Each number is 500 + 25 x the weight over its row's rms, rounded and kept within 0 to 999. Layers, rows and columns count from 0. Numbers have three digits each. The size before them is the row's rms in percent of the matrix's.

# layer 8 MLP up, 1280x256, rms 0.107, rows 678-732, columns 128-255
108:451509527478521560482503523471542518479527515511502454499483480486459501507498453536480485488543551510460502484496514487453494507474495536526503475504484479462499538514510510468491489481535522444481530491513537522467472516483536518502478473475470512531499507505524514476497528530487509534484459494469472482504513524500546524496556494479485508474480509488529494495526476520452495518484
103:502495504480494449540514529500485455507495496511487482464479483516476520462517528492505467489541513488499516546480495482544480494466505463524526469483527488499541510485514513499492499481558550532525497484491470499525513496527512533505496487468488475513490501474500477487517501498500511501474500499444514489565484490477478525547535495496505457453503492534510492510498519450488548489506
099:548488522483500497477493489484467468478522525524541480492519498522462462529513519540465491507503456437501497545552493479519469512503489529504495467546499487511525478492513517516480513513464483485518455512550527529518456504525462513489517537529461523478515516484507483494487514550521518480497525516502496493506477536484525498574498471530454459484531474512541503504521471504501501489472
112:501508486506505532482512523460522514479439526477472478488477506487559513469525544469503527518470488502476498525511502492537517509455543523486462542489477493512496488471561478489547483535514456531470482485520460451513519479484481535507418507518489500468462503482510480498467502456486488453485517533525470476536436488516496494529500520524491513475490538499499507528525504491483493476540
112:468538541529511500476493519500515501517492539500451490529542498501501505509499509544537498461464493496483531481458509535517523454485481489551570486497529514537475534502500502506514491513500477534490481512507506503467460473487505489479507513522533497531458505479503462478443525481501525499451493474488523489463522502548517514482481482480529532504464541515534475469530493489542502496482
124:490535460468522501455521539525468538520475498520455502478463499476515523533513524523530486465473487529480486539480528462455540493499548495497492484502458517505543459511497498507530499459471509490462519500501507501484501554505419507551478534484496490478494506484528448508551500490468506498446499503487478519513474506524496518510437545475490508481522523542489510487512477490484488487500
102:442515518513513488490503514494549473525489533513481494476500534517480491480462498490491527491512488516490515487500472432529500508494499490495515500498498541489497508491458517500532493502495566509545512497487461500507504484520525464532456510540527501541516439506532514449528443452491492531480506482480502523555469520476526515506470493500492499475534550496475508504498521534496525487508
099:474530461519494522543450460515519496537497539534445518498520508488523458516487512502536468510497441457557480471479490544552502492492509526497542529485510506504539503524530500502485525485516521532467504447511522504486497495486466507476509472516503493498501510518489508551483493436512519502532513487538497491538439494533500511539447444514540496522478487530533509530493567478542521475508
094:469501494499473498493514504486474544519530507492470451491481519585526461494466465488547469517468477497489509485475500506481549510522485474490534482481483489510510491500498493532504462467505508500515533487476495487493470526510510446530489524500533526540462494513529474501465510515508512487442531513515483523514464475502540568478527563538522520512500489535532526522510561543490497471554
109:490500511489495468513502462487483493486499440473476509513519519508474506492536480515509514508536458494448470529549486506553483545506510507500474505475500472529507442550530518515571501514504490539530487480474495442544439510499491491488478501501477525485470506488505511490486477484521478484507461531537535493501517493492471511491478484497514486546542501535503504540482496461540524477476
107:461487518525517548520553491512507483536497506556468523520538506535519496477461551475461517525497473480510515451492481485515517502502514441528504480524509490535506510471510450526502502513552510488525512509525478528529499490473538507467502508502532534468504565501541475492511526581514514526510463556458507484525494488504487481529490497471541502527508507501487521513485504495535500508476
105:460537506522555532529494502507493498536491502473518522510488492508519519489504528503479496511473485463515527506493493514517488459516525499492513520496511526483497507466466523491500462477501482507471578490492468538533513512491447520556485486460536510471549547472458522462477524503484542504471500491477510524481504477502502487483461493466521497491515501455492462544493482480512483486515
100:495483515496514532478487468495494495511535526504502505504494489487516492551483528473515491476544526481491447511547497505511493498473522510510495508469521476472478514508465499460496520512522502476478500475460505506553473502468494516522513507481544446488472487500476467535517517531492486468492472513476511474465562513472505488504479516484524490512502468532500500550495494464520495524503
105:540508471525494510446519526443512463489453495512490480538497511520498504453459483512505509484510485508554472531519490504500526511442543498499496492510507527504536462504517505473496474452470476490543512485493535460535489485426480475475489524528525518511456461521486482532493476505476524522528506499518482505477486472482511519521479490442492484516521525504503517490467530515508517510522
098:485510488507463488530485487499489463540506505502480501470514544501478477513495493496500472547508492488478483500509477468507520506513456487511541492490525490522492473487513492480528533504486480556505482529497477531538495509552492486531501542467471535517538489546460468467502534541516497504486498544498481491520473501516550517506514505494484470526470512498498534469485450481485497517441
098:480480506483480520499497509476480477499516519467515510510493523496500536519523501502469533505539466478463482529491436493498468491473501486481464504552503482527483464446495482485521500533489461535531522487485509517477497504493506514508485499502499500481478474536516531474476463487450530483487478498535480551471521510548510443512500481529489476514486446530471526473462512493524515492499
104:532474471509508515505451468482472534499513532470511531463535507477490508482498480501548425480517451509503505509480471496536506470524510477512496474503488516516482503512484467517479463510520527457567516520464504546510524466497497490510489504470460481465484474500483503525463483531481515494455525489484494533484468497518480505519491453536536549456495562485507512505527533512453469522542
103:509506480489518483448488516512520442530538475472509472503507497475469533529497497465485535496484534488538490466441502489459523492464512506512503519534505480523520530506518509498490509458469537503454488494507483511496488454482529549502517482519450527487456483493411457521545530540497520481476493542501492544527487517482519503465516473492488502501501506506501496521477546525575517460512
086:472491483510488523500515493468500481489511437484500473505482477510504531532526463534471522519461540515506469549504527479511500511496505443501472505519524520539515492465509562486489515503476524479509533480512520478496484458507510524562497466495514513453477496489519531489445529495503464525513495498468488495548498521497529482502517473491515494487519499506475500502488532521521504516544
095:488525572504503556445489565483501520480510484441492511504473455488476505514483501483492498507524489519531450482504488473533453508496503509517521497488467466490505476485510487509529530524477469536491526497540548538522503480505477520538506519444524507492528493493548473509514497516522525542527522490468504516507494498530495519519501483506492502472471519535504437517497519504465466477498
102:457535503490482439498506525495505468522481478462524492504497541504487462519552532476485510493501454496541494551462494521514486512492498522492491539499499498484510482457501530511495527519472451533542572488513505459510510512496524536508522517471478514507465501497506505508526490520487484483503523478506524473535545531484459562476506495496508526467525472506509449524482511491476507472510
097:490507535525478524513509487493488508502482492531493523490509528510499522495510517473488507534478512488508498476481496519539519482510487502518484511520488524481469501486511502475514477483593523482474550512508488495467513489471524548519484454516507489472501533500576539494522483532480456490480472521476491503525471538503468527503455474515510513459540489496519465503462490478520477496467
104:468518523470467493498530448493452472554508528470533485487473493504498494530497488527493499592456517469520508519519493494520489484583532458510496499491485496527485457498471519526500529465473495526476530478532523467539446496532499548491498489523494467509500511530505539518497505512530480519504472522484486487561508489489503508505536525491527535475491452484533519557529501489502493526546
102:432502554479512501471501490500493526500520493510512518506530469497471507539545492495497489490507431537524494505445546509467508520459495481482501510508518492514512553507506450495505511470469477483504514525503529518492522464471529561471478522515511479490535547522503515496510480491443516495547464509496507494476475469487491489504470474486513509478459517531510528472485519498487492507507
092:493523462509506519477467453491502464462518510526483510481467531489527509511497499521499474510469479508482484465475471482537473509499494466478548483481488542468526486469502483502559499467532458505468515458486494497486483470489507461511480472467502546507511512528471529474468495469502534497553504493502494510515479503503492528402450498493531451553477516505487479503466507493493476471496
100:470502535465509543508426470482467525477516523494495431508500503514493497569515511476538469486470519519445480451497471479491499514505517506479484517487486502548488497466513521467467491472515513487515500468518485480481524578457509517506497548485496477508511497478509509460503473512551571537494530523541518483515500524467494529490485495536514473482504525505510511438486494507508507481492
111:472495511513537470509510492519480468514451479494454478489486504506491487496503514487494519467473502503519515500475500439477524515467513514502528456536470548497479488473496461496557514486521495470520498492480525520553500489527536513470502491521539515473546556488532538500493501523491515469505504482500496509456492501519513554462520494433546512512478501524534514506550510562495525486498
103:473511476486511488526522490497489506478500516534467506467515479466513524486476515480543448506501518517511465525486518511471495523463529544527485512518482496476498477542521483506512495433525497488467522519509463484578450533509504547491513463499496480485529481521510522484507468500498480502540469534537481462494483534484485483492537480503489520492521556474486502486485554492489532464520
102:457505507489494488505502524467471487515538557475482461524473445469523476544500503501519481503490481496497537512487526473463530501460518456511493522523507496514526475517467473502510491518474526530459492513552460563521531517463499482481517491503490518472491535543523510464544467504509462483523502511472508513548492493482462498469494541493471515534494508510508493490515508495480537493480
098:503505536477509469528487495497492522527491535535462504541447443514503487497493511474476530466473495567491526510541485473531535497454541489498504452502497499510527491507508481518543501498496560515501514546508511479500572520537440485502499535515476472498456484515499538527450500529486534458514515527501458485474483498481531501515511506498483522463510495526509531505506512453504496488462
102:497522540474516478487502477525479496529508490488463509493527488496493509424482466524457484451516502522503472493550460460511487474520483519487511497501471523506524473505541543529493550481525472477556549480494470476515511528483486496502465549509515501466489524544491499496483509496491520484505456509464466541486540479475527517498461500493505527477472505511493509495521477474450491493515
107:486534558526530507483481477470452524498493519506464492493521527486561483501504551447482471505520455492510486481517485514528496461503531506481504511490534500474481526496559484471488499510521496531545496478495499513463469485495476539502508487539449504483472485531456493521414528487491512482507464506508539528508515498459504504521473517495521531546495495481506512499504517499513501542493
087:482498524520453552463411463520468490487480538478500493480530512521515534492462511459507534509498509439490509543482470429520472503501495517519545489450493448508476522487486488479525563479477506502489508517467499506525461512476537510519528483508512498516490499520435504535474505476522515496543462496487452459511540469529509534524453487514512518532472520484472461479522518539549551506493
097:511528482501476452492526533418541496521517472497507488553572446544516484510496524482463517460515471494537525514535511508424521504512529484491471521473543482534506484474493537508512496537493478538520502495513514496517488481516530485551470532516531511519489456520512481501472504478515490500501534544501519539501507492516515482526505538566535495469484456509472483526506516476526475526511
096:474500471482430463481471475519521499509493484474541516495484475493521482480496485478510499524490511521459464523556516491496486515488508496485502503494467491514515475551481491488490501490494475510473477519498505513540457519485512507504491504481498514515467545527555509553489468477476489510516500532502519513503560478515563493480550454517506515475493498545528478475476510492496538505506
102:528525498526496512501519486495507519469463483513552486558526523492468484532503500515493509509478522520508527523488491494508517490507546521503526463493530492517454537480524549511518498493498524517553483453470436500464489504492523499497507491482501513480508535480497470488509481475459447481501519477469543486464527446475554522489515542505508508479479497492530541510480528483488484516489
089:463455464482535453467520475503526535478501469548556532524494520527545481462461517505503560471525472500504468496492518487483475502500521497515563537492477494497522493496496485513488509490535481555516514465487468476498466516512485533501554509519535479470492488493475522476503465504465463508473485494492478503503452443509523529516485452492485552484501486437469519468497487483495494502480
104:526504539503557547475415512523556523476498534482503509500497508540469476485562510509477504505541471494488518552481484477503499537522465533470495533501520543508519506494481522494480511525522495515495492480509504473542523500540551502499510496486464464519504495520460519538493434491497516504529468512497490472505489480470481516498476464499523458476504488480505515503546488483515513506527
099:504576517552472497511483511559504527467515484496491520516500493520524494495530547484503497503506501468514493508500528507491492434486470467518515489496520489496463487511486521481488485426464492472521530508497515500482475500478521510561520517511488459530481491537532479527506513478511454513517504521519525492541483504525540465540484512471493501549533511520531500503518495519478472504566
108:488561492510505475458466484515534469481481515516492514530488520529458524491509487494493493477510485488491537508502498461477488508531500428498474476509533546520509522479531523489511494510511451503479478511513511551481455495484491572465481511460488523475566544522508470510499478479536539504538538464450475469505493494557489469483477526454466549491505491478501505489507494498507453492502
099:523524506477526484481529533470461542523440572485517525523497489523467503500497485471515535456517504481450432506463511513505510555515480501520535500458486493536426491507512485488490489500445540478469493533534486526523489491536508494487520518512489471524512494503502491556507458506491461508502493502472489485547453486512527520450518499478509470513517469531531487476505483425464491506534
102:500488500536493530501470430501490502497492527477495521477476504536472468499507495503490498465493507533498497509512503476451460503454482495488519483472471511508485466480530502501504517463514514514506498482546503514481467477530492507503525478522460463476543505512474531521529520502497476517476511492493478508480455479515529540460485485470512557477528500546472532482509486510506489537484
105:489499465496497486513484517466477488500466524460512486496458519485502496495490466548470507507500502505516480446527500503524497497484499481511519521491490509480534515498500515479535475459461483452527496496510474512506496510548402491479461502462513467447489523536532506477509507511499523495487485501516515501482477524520462523508511502503479463477548487515487525520518545479552528508466
109:440532499494520516480462498463488451484506501492561510530506450511515501489483546522492564477505471500516468517466505537464472476509507464499509500504526436476491488507476541534508488538519536505490481490496557518475510540467553510475442509559515495496498482486535460515468476497485488507473467500511534507519479508490496509502516479491481510474515521506443498493480524511526533508502
104:498477507509524491501510532532531526541498485517465508465524498470495461465495461503476545559511500519480498482484499490504493499486511490520472470541513474516524511515484474523494507532488492461502550458491446516500491476523553542477556488516491500495477515497518510485445463526464486451500483500491490550524514518500503484457511506479534513544492520535502531494487499466481507507509
087:446528532518490494511492449500490482540512481511499528531494488533484460490478504453527471535487499497523476480472476564486504498509495496544483538477468436538502500475506511501480517464497491551494494522503469506507541521534481507536469476540466511544536516514504507500463481495525476495468488547524468481511459485505508525495490532495528507520498503475520502520462548509508483460483
085:429519505527527499514473509538538489514527491483477515468456501496485467492492492509527484496523493464486463498495494494506486514527505529491491510504523467503521487485526486505481471506518470527515481499465508546475481471488430532504529506536488508469494508482429477499502525491503475472568487504534501521483493426443536520494478495517496475469499482503547483573473456498486484458517
093:504477528465513504503494525533536505506466483502476476462487495509539488531509517512503508541477505490519520474480526515520510513482511530491509498465516510512499529494524551516507513441491523490480493482438499509516492459529491545516521492513502501512483453514499504506515473506517489474523487444421443536537497513475532475510477528542433528459508468462516449527536439483519496491479
102:473490464482499507523541574515467471513496510534500491466487486532550522514478487490488527514467479480465465502470502526492524463519484495520460493448507534482510509487502491496539517455502515464513481458503470498507526506497493547486501481517503512490526512462533489515530511444516501475503482485511545462518512515471488502475465462517505515499489529528500457519474493473463526483510
100:509511532477492511533512460473501513485481474488477470489459509537548477511526467492483527495483521482483547509549510500496489492496507478480484503485520471471490491483508513476499469520477472464485522584499515489516478531541448476493507507473490482454503520536507484488539499485520481513500470495467476485503455469484507517533522474464491486507488526525532501451499478486483545490557
084:490447483505508523469471497468485487429521493489470501533481511485503487474466494477526520508497492495536536496519463495552490486517474459436460509532518519485500453494529486504489486491509507539481493474490489505534450505483519491495519514463517484495521513465528512497491500506484480487479511510478548529528486491489494510523528510510518483492515531525501489473485497472469504488500
112:498523516503479491489497559477515518525511482509506458504551510510446490479479519533519532501543456457483512515502463488504464534543459510504530513512502483461517473501503483480472497480477517468541459502505497527472504489502498554507507490487532473550487538487488483524476491451512457479521502504523507518493521493513550519505469517448529522512511495519522523528510481481462486480472
114:492548504525517497503471537545511525484533525532470527558509475519534489462521546492501508513453493501495506492541489506501521467501502448543454533519518488540511500483500514480495544523572463513514509519531484529536511467474480494539520495530468486508512547485520531516531502491477491472507544507551518509476500496526518469510501504535502535442531548493487531504531504475480498484465
105:539525456473511472496500553511468512492480532499487513491522498503520498458514479477520489508542494511469520522476474507489507496541526521502516447472498474495466541492492445527517504495515484468516545474512552446506484497474495533537493521549521527518463477496528522511522504521508542493541483510451509515486435501519481477532516528492499488528534546489500479480497532515514509521467
090:501501483445559487476493492488536536541455519526463459508527516474544506471468478547524504527532477517530519478498522520512476486504470512470475473455494501518505467504518514531513530461559478478468456467496472517488460507500529524494513494516487498486490470548489510493521491474507497449562523490476496461459511479502459500525495517478493544501474462513495500495509532499510518552486
# layer 8 MLP down (transposed), 1280x256, rms 0.0465, rows 678-731, columns 128-255
102:477506487492493489516555520461481447482470486519527509495457467481498497523512521538500515477491522493466515499522497465477517522478508509476494523490509502483489510496513555497468479505538496468513470516517474567509516541519535502532549499499509504515467520493484510552498509500481536542477539505499517487504452477483466485458490531476535487468497522493483517501494497520525512535526
105:485497502460499477468473502520465502459488499489507449489466507501459524497478481473466522481523510483529484516545485483545503502547517479532499473511501408518515523502527439447489507447508461520494492488487478467489489466473520507496525549480491492492514529494527484538542487531523530511502524491525461483528491491464488507513485505503516485532526533487475493498517494516469494471528
106:469497496479502450516476517500473464523522510516499492479493517517494511464503511491490462486502492479542543497514467505476523495546496558466549517468510494498515463495503531515501491500508507474504482488485505504493525489503540523509533456466488552480463467531514473512461506501522501489519476488457498478511462509498526526486511509508508500525507486543491512499468479526503451484499
104:468539523548508490482503512515467520474489552495496541505557504505510498499511530531477514447514471520467486511503495513472498541469525521490534508492531485493505459515481478476525572514491532546522505537480462462487472515500492522502534548497514490494458489496468497515513471502473518491522525527503511502515464499460526455568515500535488524457498501488495505533460493480495491509520
105:466489522453480532465470535465492505518493525491462523463487522537533484546475454509539492471516463503526522530504509518518503488519502514507527517532534512491522538487476456533483565511486496497479518492527498532511487546545518503486487600541541532486484540436503497489495534486480510471505505484496506473507493494478498473503493540522446504515486489493474515487536503505534525503459
112:503549541480484491486534496527501490510440465485509494452506517459485458522507467490502500496446542495479478509439481426500510506514530514540473486521467534480514467522509513515492500518498493509481520492480511475541478527513508488496483499486509476477487504473482511457469480495500547481468499481487506516512475517514504517462494478501510506498512472511506508501459529479497533491517
104:513487482523498497507480487486512516487470463549509487502519549556474488469510497537518537500486552518502452505484503482454538484486499481503485469465504525492473516500491465471513496504524488503498504516498543458538475498555512480478533535486489514471536451502485483479516447533515507498422475493493522524524452521459461499547508519513517534538511518532468520498499516529498474509504
101:479490508466479496511478512475445465447473522489491521524516511520464463508483497534470503456503502521501520499458489466499548482541482577518517506486449480502496525509535514471524508519531529494514521472542479463525524496497450494532529500466508472523494563462446487477549486528516509451466489485497468479511450557522469536503472494507507488490493504444523515517522544524492492534485
096:509513513518532495450476481504503499477479481516479503460522556455480511519527490503442553551491504479514494484501485496510487529451502497544477478481494493494489473478498526458453517527493538485498460521508474485516478531521466489499523491486480465492496455515498508497532480508485494498474481519508510510494519524493530455493520502473556508463500499533504499491522461454507486550476
104:484518506478509488471502522490494512471475466500492468483450523481474494530501484530498491560540512495464480539503496442488547526488498500494485491525496482510544468500533484493495510537477499525487493490517527513531483533498484490493478493537483484492458468465453482494527470474495455482521514466511470463518495519475460512521464516530544522479477463519523472504488529464542541479549
106:494491463497462463502491490529506503489444486507495529480523479548504467463504521511480480475497491517485523507504481490521553495491448493543507496514502449523490492561521496508533490479488489475465468497447491510469487483587503509523442498459514498505463513524490510491465498507463486498534509446520517535495524502485469488520494478521486507494526543506476491486494545494560511501482
101:492504511467480492506510534491513501495524507474485473513455506526481424463544478480509511462515533503467494494507530559507517480473480518525505463508528537499472514502516560496499499514534565530511486488516480505495523517478486496464485526532479504510502517510478501502538511505546519487530499447575497457531491489507504485499441509494490515495520488534468514508517463493493468524545
105:505481494491475458520457524517523495509520534524498487453548470455473542523522519488481478530519483489524477483480505551526521479455496514544509493488498537501505513503490528520519519453481490536499466475431484489486525527486484505454511477479533518484481451516480498509503496497463511531465461527493519492538563532495503431512457501423507479498496487497526483522519510458510482520457
102:531515513516467507468544494444514478515447474435492515469507480540506505460501498543498487518481473497474474470482494461559525516465541478505514519527499477495476520524513495474521483504494502498504542484494472478520481469485487518495486502500544497494446534475513527457477510540528506476483476480536482527491487490475522523512475536492523477510513506525491501507469488486500491504521
099:524470468518511527503519501505513501542478486472493504510458506486496524475453564511554445514498565541533511500494493453494476479475552526470517549476509483491522543466516493532440494518480511490511491486536514491477501503507492469513483502494483474505478472537499495480467520522480450532532489501487468505517458525494514526484516474514449520516523489502470484495496495467482515520459
104:501499460459458526510468502500491473471508514472494514523537545504487498473475509478523487485508493469497495510491523482522485551445496482498515475496507539542466500510508505428517544459487510456502461452490482502501488502504502477502513501482468533507512504535512476502528439506461485485519513521507505522517478476454506514500461553514490534493481471544493541492514512523479481503499
110:523507521514447494511500493506467485500501484533478512499428506524528464480508541485483461503512447543521477482512536543507501504515523455511460480493561450522516535499496497483515453499505536500536499524496452516500489478471517491493500494498475515524532482491521505488462454530457476484505498503508464510518510503450496502504529509510482502477461533517485468534519477521485544490524
101:513486521503477500490477515483481468496483486455478496495526516487524473510504514498462489558472545475549470537511513476470513517497485493490490536498488544525469508511516488506501473505486525533509515442491505451515487483483490467520485475517498559489543486498483459543486495513489484476471508512506511498481468464465507523548529475467501512486472487461508537512476494511473457499516
100:477518488521505510508533496502502519491496483475532508492473479454518477487469481519512499490528519507510498415487499512535534530510502473576506504520477528464496500489485477545486505490533506553492510469530469488504493511525504470468467505481542480487503487485502505508531461523499551479461507514508510478524480471503495499523511529513494515547485470485464484500497467517511492486478
101:499488497501507512477475503483527475528497454504501498502529487481516471469518475489513465494489469528538508461533533428512464496489501513455467535520533466496474535503482506497538498544499484529502507564445518503497459474538455511530496510482496472513504505532499536513523449515477481506548513474455477490474503541478560509565476479498503507495498475531527483500493531515471499538498
104:528492504502504500509480489500481518500498498503496478496506506498517521519472465527479503528545489515509557539484509525475475498473527535537548526500492509514500520498492529452511495438483545457467469514504529514509474455503502494487501454513506509502524486565509551459510464481456510512467477519547513473534509486507494524508454449526487518504532495514482513455501536516474506526505
094:503480531496459513497465542518479482481526479481529526463484508508481529497520485518516499482473464518483504483480501560484484468541459485503484522486486495513475531524447517484508468465487519442500495484522490454448525533475467520516496497509435495495494504470477462510511515492496537496483515462487535485510498495493470499518478492530487551494457501527493488534479521529517510544490
103:556504509527490472495503476504533483546524490476524532485434550504494520525514516461499518544496514492485506506512502495476492487509525479511494509532487484480496469506508518439505458515480463503449503548522494473481525500507515457460504482508519535537466490497546487489531519437504498520549523451499464478541468495500515538490500472538511467508487516465524515503545526527560468516497
102:487491489485475461516503509495546525485514488488480518520531498500496502505546504461505504455506484490522436496466525452483529511501484515471539507533474436508550519533517455478525524501495501468497491472494522548502516531473468520501442526518452478462488500515496468508494509472493529483526526452504493493438458493545482537543481483541515473508462488532481488490453482546532450497499
097:502462475481515476482457542475455495510436493481513497501503479510499465449483490509491489490511480479484513488550494545534502506480538457492500546475523529496540495523539532526512533518459541465504499482473486483524522498497464446479501543441496458495517520509495464470480490505497507496508467530507522467512472527521453515504513452532512488489527528427511496523504513530498520462507
094:546457520512513485497494545479479513456501488482532490532525533477512466500501510487514501482522479501466497467569494508476497480480508461537520504533474497526477534511443518489525498509518513516482496455486480512504523496482498465478501535529493527511522510505501510465453518502543495497486556512549502492492527477503508466488474487532498506444478436508520467487496483524490525525491
106:570526507513473499524544529552476493479533525449507541485491522514481521532514555468491505482499498545513482523500490446542490474466508485461512503522534511483492467478486496470512474522486494505491508528507484480536467495491524490478459509557506529515539545497546458523510511510515480469514504499480512493470518509498495500457537510452540516485493493499505485479541482542500517504471
101:504508513484495502467504480490528496473512505518505565509465515517468500520540453525507497524474493509468504566473503459500504493483485530480491522504471474534479502445529502479510476451480461492456487482526506500514480476474502527503502511466531430479461474502494486487523484510484543471488493449477492523545480524525513472499509495494478517522542542500470473521524550556502538504482
104:529501508506498498487529494498452486479497514491515466488506497506488512507518504515510478471506493505479494508455473501471507464521508546513480524527521498524458479460498521530512460513493480468548484498523487491485473474491521495492504506479494538508506551530521520491529486460513503503533485483522471509508493524512495484543496544496466569556503508500519468525487451497476489489512
107:445501485488477481528497455512488440422511493500501498476472511462482546503491494506505491499486507509490501511531495498499471502486502532470525504471516486528471469548547481515489478503490493506464486470443545497503515519516501473440519498548469503478498515463465502486561492518521479557511470495479472519491559493504503504491494465487519486502497478493492482498499491490438535493512
107:471494531535538519481493485527499425567531490538406556495494495522511503508459520503460495497476500524453481469480455480512518491494549467497501470497521500494524483498495481496477480483480494502447533502465532493493497514503458443510536526520477490506497512490511517490495472490523509476524476473520539494545520514514490504489524493466472474517497481485474487463538496473495460529507
103:495515509490479516500510530521504509475555540503450468499511491490535509519509482489505537475472493509474485519533509451546454510530534493532485491506486511546504457508467449496525521508486488502490516546535514487492481506476490452545511525534520521529490544494504453529450498514452476493500524579509515513523517503507455523481513486508535489526479470494533469517504515532532497538480
094:467503467484499485539498520505486514505539485504502520537499508486474477519484515493545506511495506525513458515492497540510491546459488495457509526496495521499504475488528493539509507539528477484492532514456520447495486529514516532473503474469514431512495530501480490477499521482476527528502443503519513504486508511475499495475516515489517510491496480517478499491486466484515425484533
099:522503492473504481508486533490522488491489462506468494468491527513480478484458517518505533456526474513497487504512483525486565459519523493532475485476524479525528503512552533519549517513493527444486521474508483471504563528514521510519535553468509518482529464469481528496449498486485465444518490486496491517436532486517516495527521510470513515518511498524491498485540540508497523508498
103:479524505463514522487488487448472525473469485495515531471504526484550488553472489472553511523513490453509495504480461509492529497519508501511490503540473476502476480487498492501509494515514509494525489493511546472458509527520498520504492485526500504472468528497509511446474467496506488468466506442534531435493491548517466502443491487484524512458513472474503495494456469523479470495508
099:475537530509477475478510516490481492478472505490512518538478500540511501501474508520463525528482496509494525541517498485530508471475487487478481507500546530531513537482473493505554471513514458496532527474464462463495515472522506477531461509495517519478550499504495522440530465470475520508470558483520491492469551491481550484508524505471498483472472469508524527520497477550506466541489
095:493512486481487504521493533482516503521497475518531520514505575515520535497502493503488509525476471540482453556457499479459507553511536495502506505516475504526545474496515466525501492490474507482468523502499477471491490492546412547504523501513502478526521509497490478487495546481555497527478497509522499518505522482516477538484509502512513487513448495500504488491466478472495529495471
100:479530540467461520491548478484503492522472529485513516506523468494446479492449468519504508515509524536511457495481501544491489525499488501461461534502469523477521478482505468537476516499505492508483541464523526459511480517521500506511521502503464513492477506489467476483486474462488494530532480503505541466446446535496498488538484515511481507476528512492522469539544465464494452517471
098:472539496497462547511478505523511543484488509468510504505480514535519473527486506453505497464513471541507507560541521455504528437502496465479514472446516485548530484499516508538535497487512510503536516502501556484497554473486516498540472497507531474493499525503569519527506474503513501475466508537509500471505490489480529537505485489493495515529506455510516522496530459503465514492472
100:440475498522541517476445534520518476488486486508505489513527439550498504513519466515498487465482504477537489518515516473522474481520532486461486459515531486471536541480480453498552494531508468519521506513506510472506446513526433461496465500497487494532498525488526472513498478513468501498463473498515522475529508542524495504522518447502500483498495508525493515501509484532479540498515
099:523488524523537529529479474496501469567527498486515470493480509529504489483468469524503458499500474467484488507524479519456490530489504480554532494480464523523485556518501514508480447521460477526523478519518540493499470474528504530476530512507498573525519513462515552554508495512492486485547489502497519462490446527506514490516490505476509515521481499481510509518518503486530461563516
101:535498489502494527484493471541484491506531526482481480491508509480535517511486489502438507548537497518478476484486488485480486513457479484502489482528508527470469501521520517488512470500541528489538537499509478444537447490497545517477536461536491503459514524484527480513490503465530513503464534522494461465496521473540486488534542524544500475519545511504542521480515495519492486567485
106:540514450489492476506530508489489497483546518497525482487508518474497483514501494513501503526521487474466505513513497475475506463512505458485483503471499525511512443515527488463473439504498515474515562542470527493482496531503488495506517493500485524501499536492561516492486502529461550480502536485500532487466500520501464476507521492541465541499462491515516548485498484504555485519485
104:495494523511525508519507551454503516485495516551474511480527537524526512493517492460487475489486529525529490459491484490457521500494526491508477511508486510459467468494516504505467495555498481485511568534531458472513500481488493567521512529537476550484471481488516503511522459505538528466511508486478518498495477549516509539544470530498527481445515485501449526515523507464486459488476
100:521492470525487496453480511505488478485449490529476519487465493527501468470523506488481482508508522482500519520534565461481524473489511497461488536483479496463529518496478493503507482513491467512514521449485518527518471534481514514493488496487489541503458547516500482503509464519483520536471494540526516521495469476448448512502528495487522536518481512494538510535501495511466480519482
096:516465531515521454538559439487494492526481465512467506523463496524535509497512498494522484518493541481489493494514513616503510490496513497473517495467500470523487504494470495533548544550471490499482488511528506485494539485480503467495515495473515513570504514509531484505466514491497507501455494522503527516498521516486486467508513510455531500488496514465516477514467493444460570518479
091:448517541468517497481484485515522493468450516476518485499486483457518460492451499485496483497518474478528488562526494524519493435497481474474540492489491449538495523480476511515529502517474544520496475536515520528505516500519470488482550457506505530507485496512507472481489500489513518504490479514477508485515529483569494524519513510515505487515479500532529509487501492526500509512497
093:470461489510506513468488521516487469490431501503483453508492559536506519523502505497508526519499502504500510496517497507507519497510505498538502517482486521494489513509482493475500528479459530517511474520509498467453523506439517516504545503460500511471553466535516477527543495480534500442494528506447486557527530537521505462517492483480476544469494485520492517490520474495484507505488
100:465462473494459523532549493478484505516483499531535477509531516473534534477469503518499506549527543465474488472496509515518513468465449484490541471490547519466482492487489504505499491491495542486482519512518501503520527507495502501510520461514471496510491497498519538500506491525480485515469469516506475484515483483439558471464496516468459527519565509488495497504527522566529464489502
105:501541511517492451489456549490485458507520486505505487478470509510519539491530495478504557512438505516517471521542533518504494526516474499465490543490483496485500533516505514496490489520507492492500519514505488492509491499472501506510525500453434520477481524499494548496520470473481521523491470534461482448568478487489498552499463514477540528467444553458487542494454512462514484511541
095:494552510490467447517499526493466527517491547505516504472530485503531484521566528512462466476499470478449512513467519476479539531505491545559552518471472509501503517479493519521524508506501487462543477509508500499528511485508482526500478477531496517486480514541497487483538466515517491493491508530523457483511541519520514490487459493472524519498503520501481520521529493498536488496456
103:514476512444492507489503492484475495526538482505530490501464484476483458489516509485506492484516481467539514526524456450477517503519489533486517532507504510506508447471525478514478499500518448498536465529512505505475528529509486526508503509483474477502517531481520472489486475488483430487505481483534529503491515527515510553512525515433522483524517522502504532505486534486473472519480
099:503503509543467494548512513490478528449468498517517488532457517505456496480530518545503476511472527518463502444506494494498549523492475484513486513478494481481470508522519483487520518469493475489515490548555516488511504521483494469514513507513438490512510481497463498538527482507519491496517518516513507468452558494509514494532518470519506544483528492513494503506540487508513526543518
103:540458481496550533493467474519482509507510498490493491505547550508458502490508480538543513423481495496551528458498483560519482519551463492509492518524522500489492498431479528487486467497460530505525533544499508493498513486534503494503452503473493483494491493518489500506541501455501507501516495516454510472501535470490489505500496454534526508504538492521507489523469478462474497485484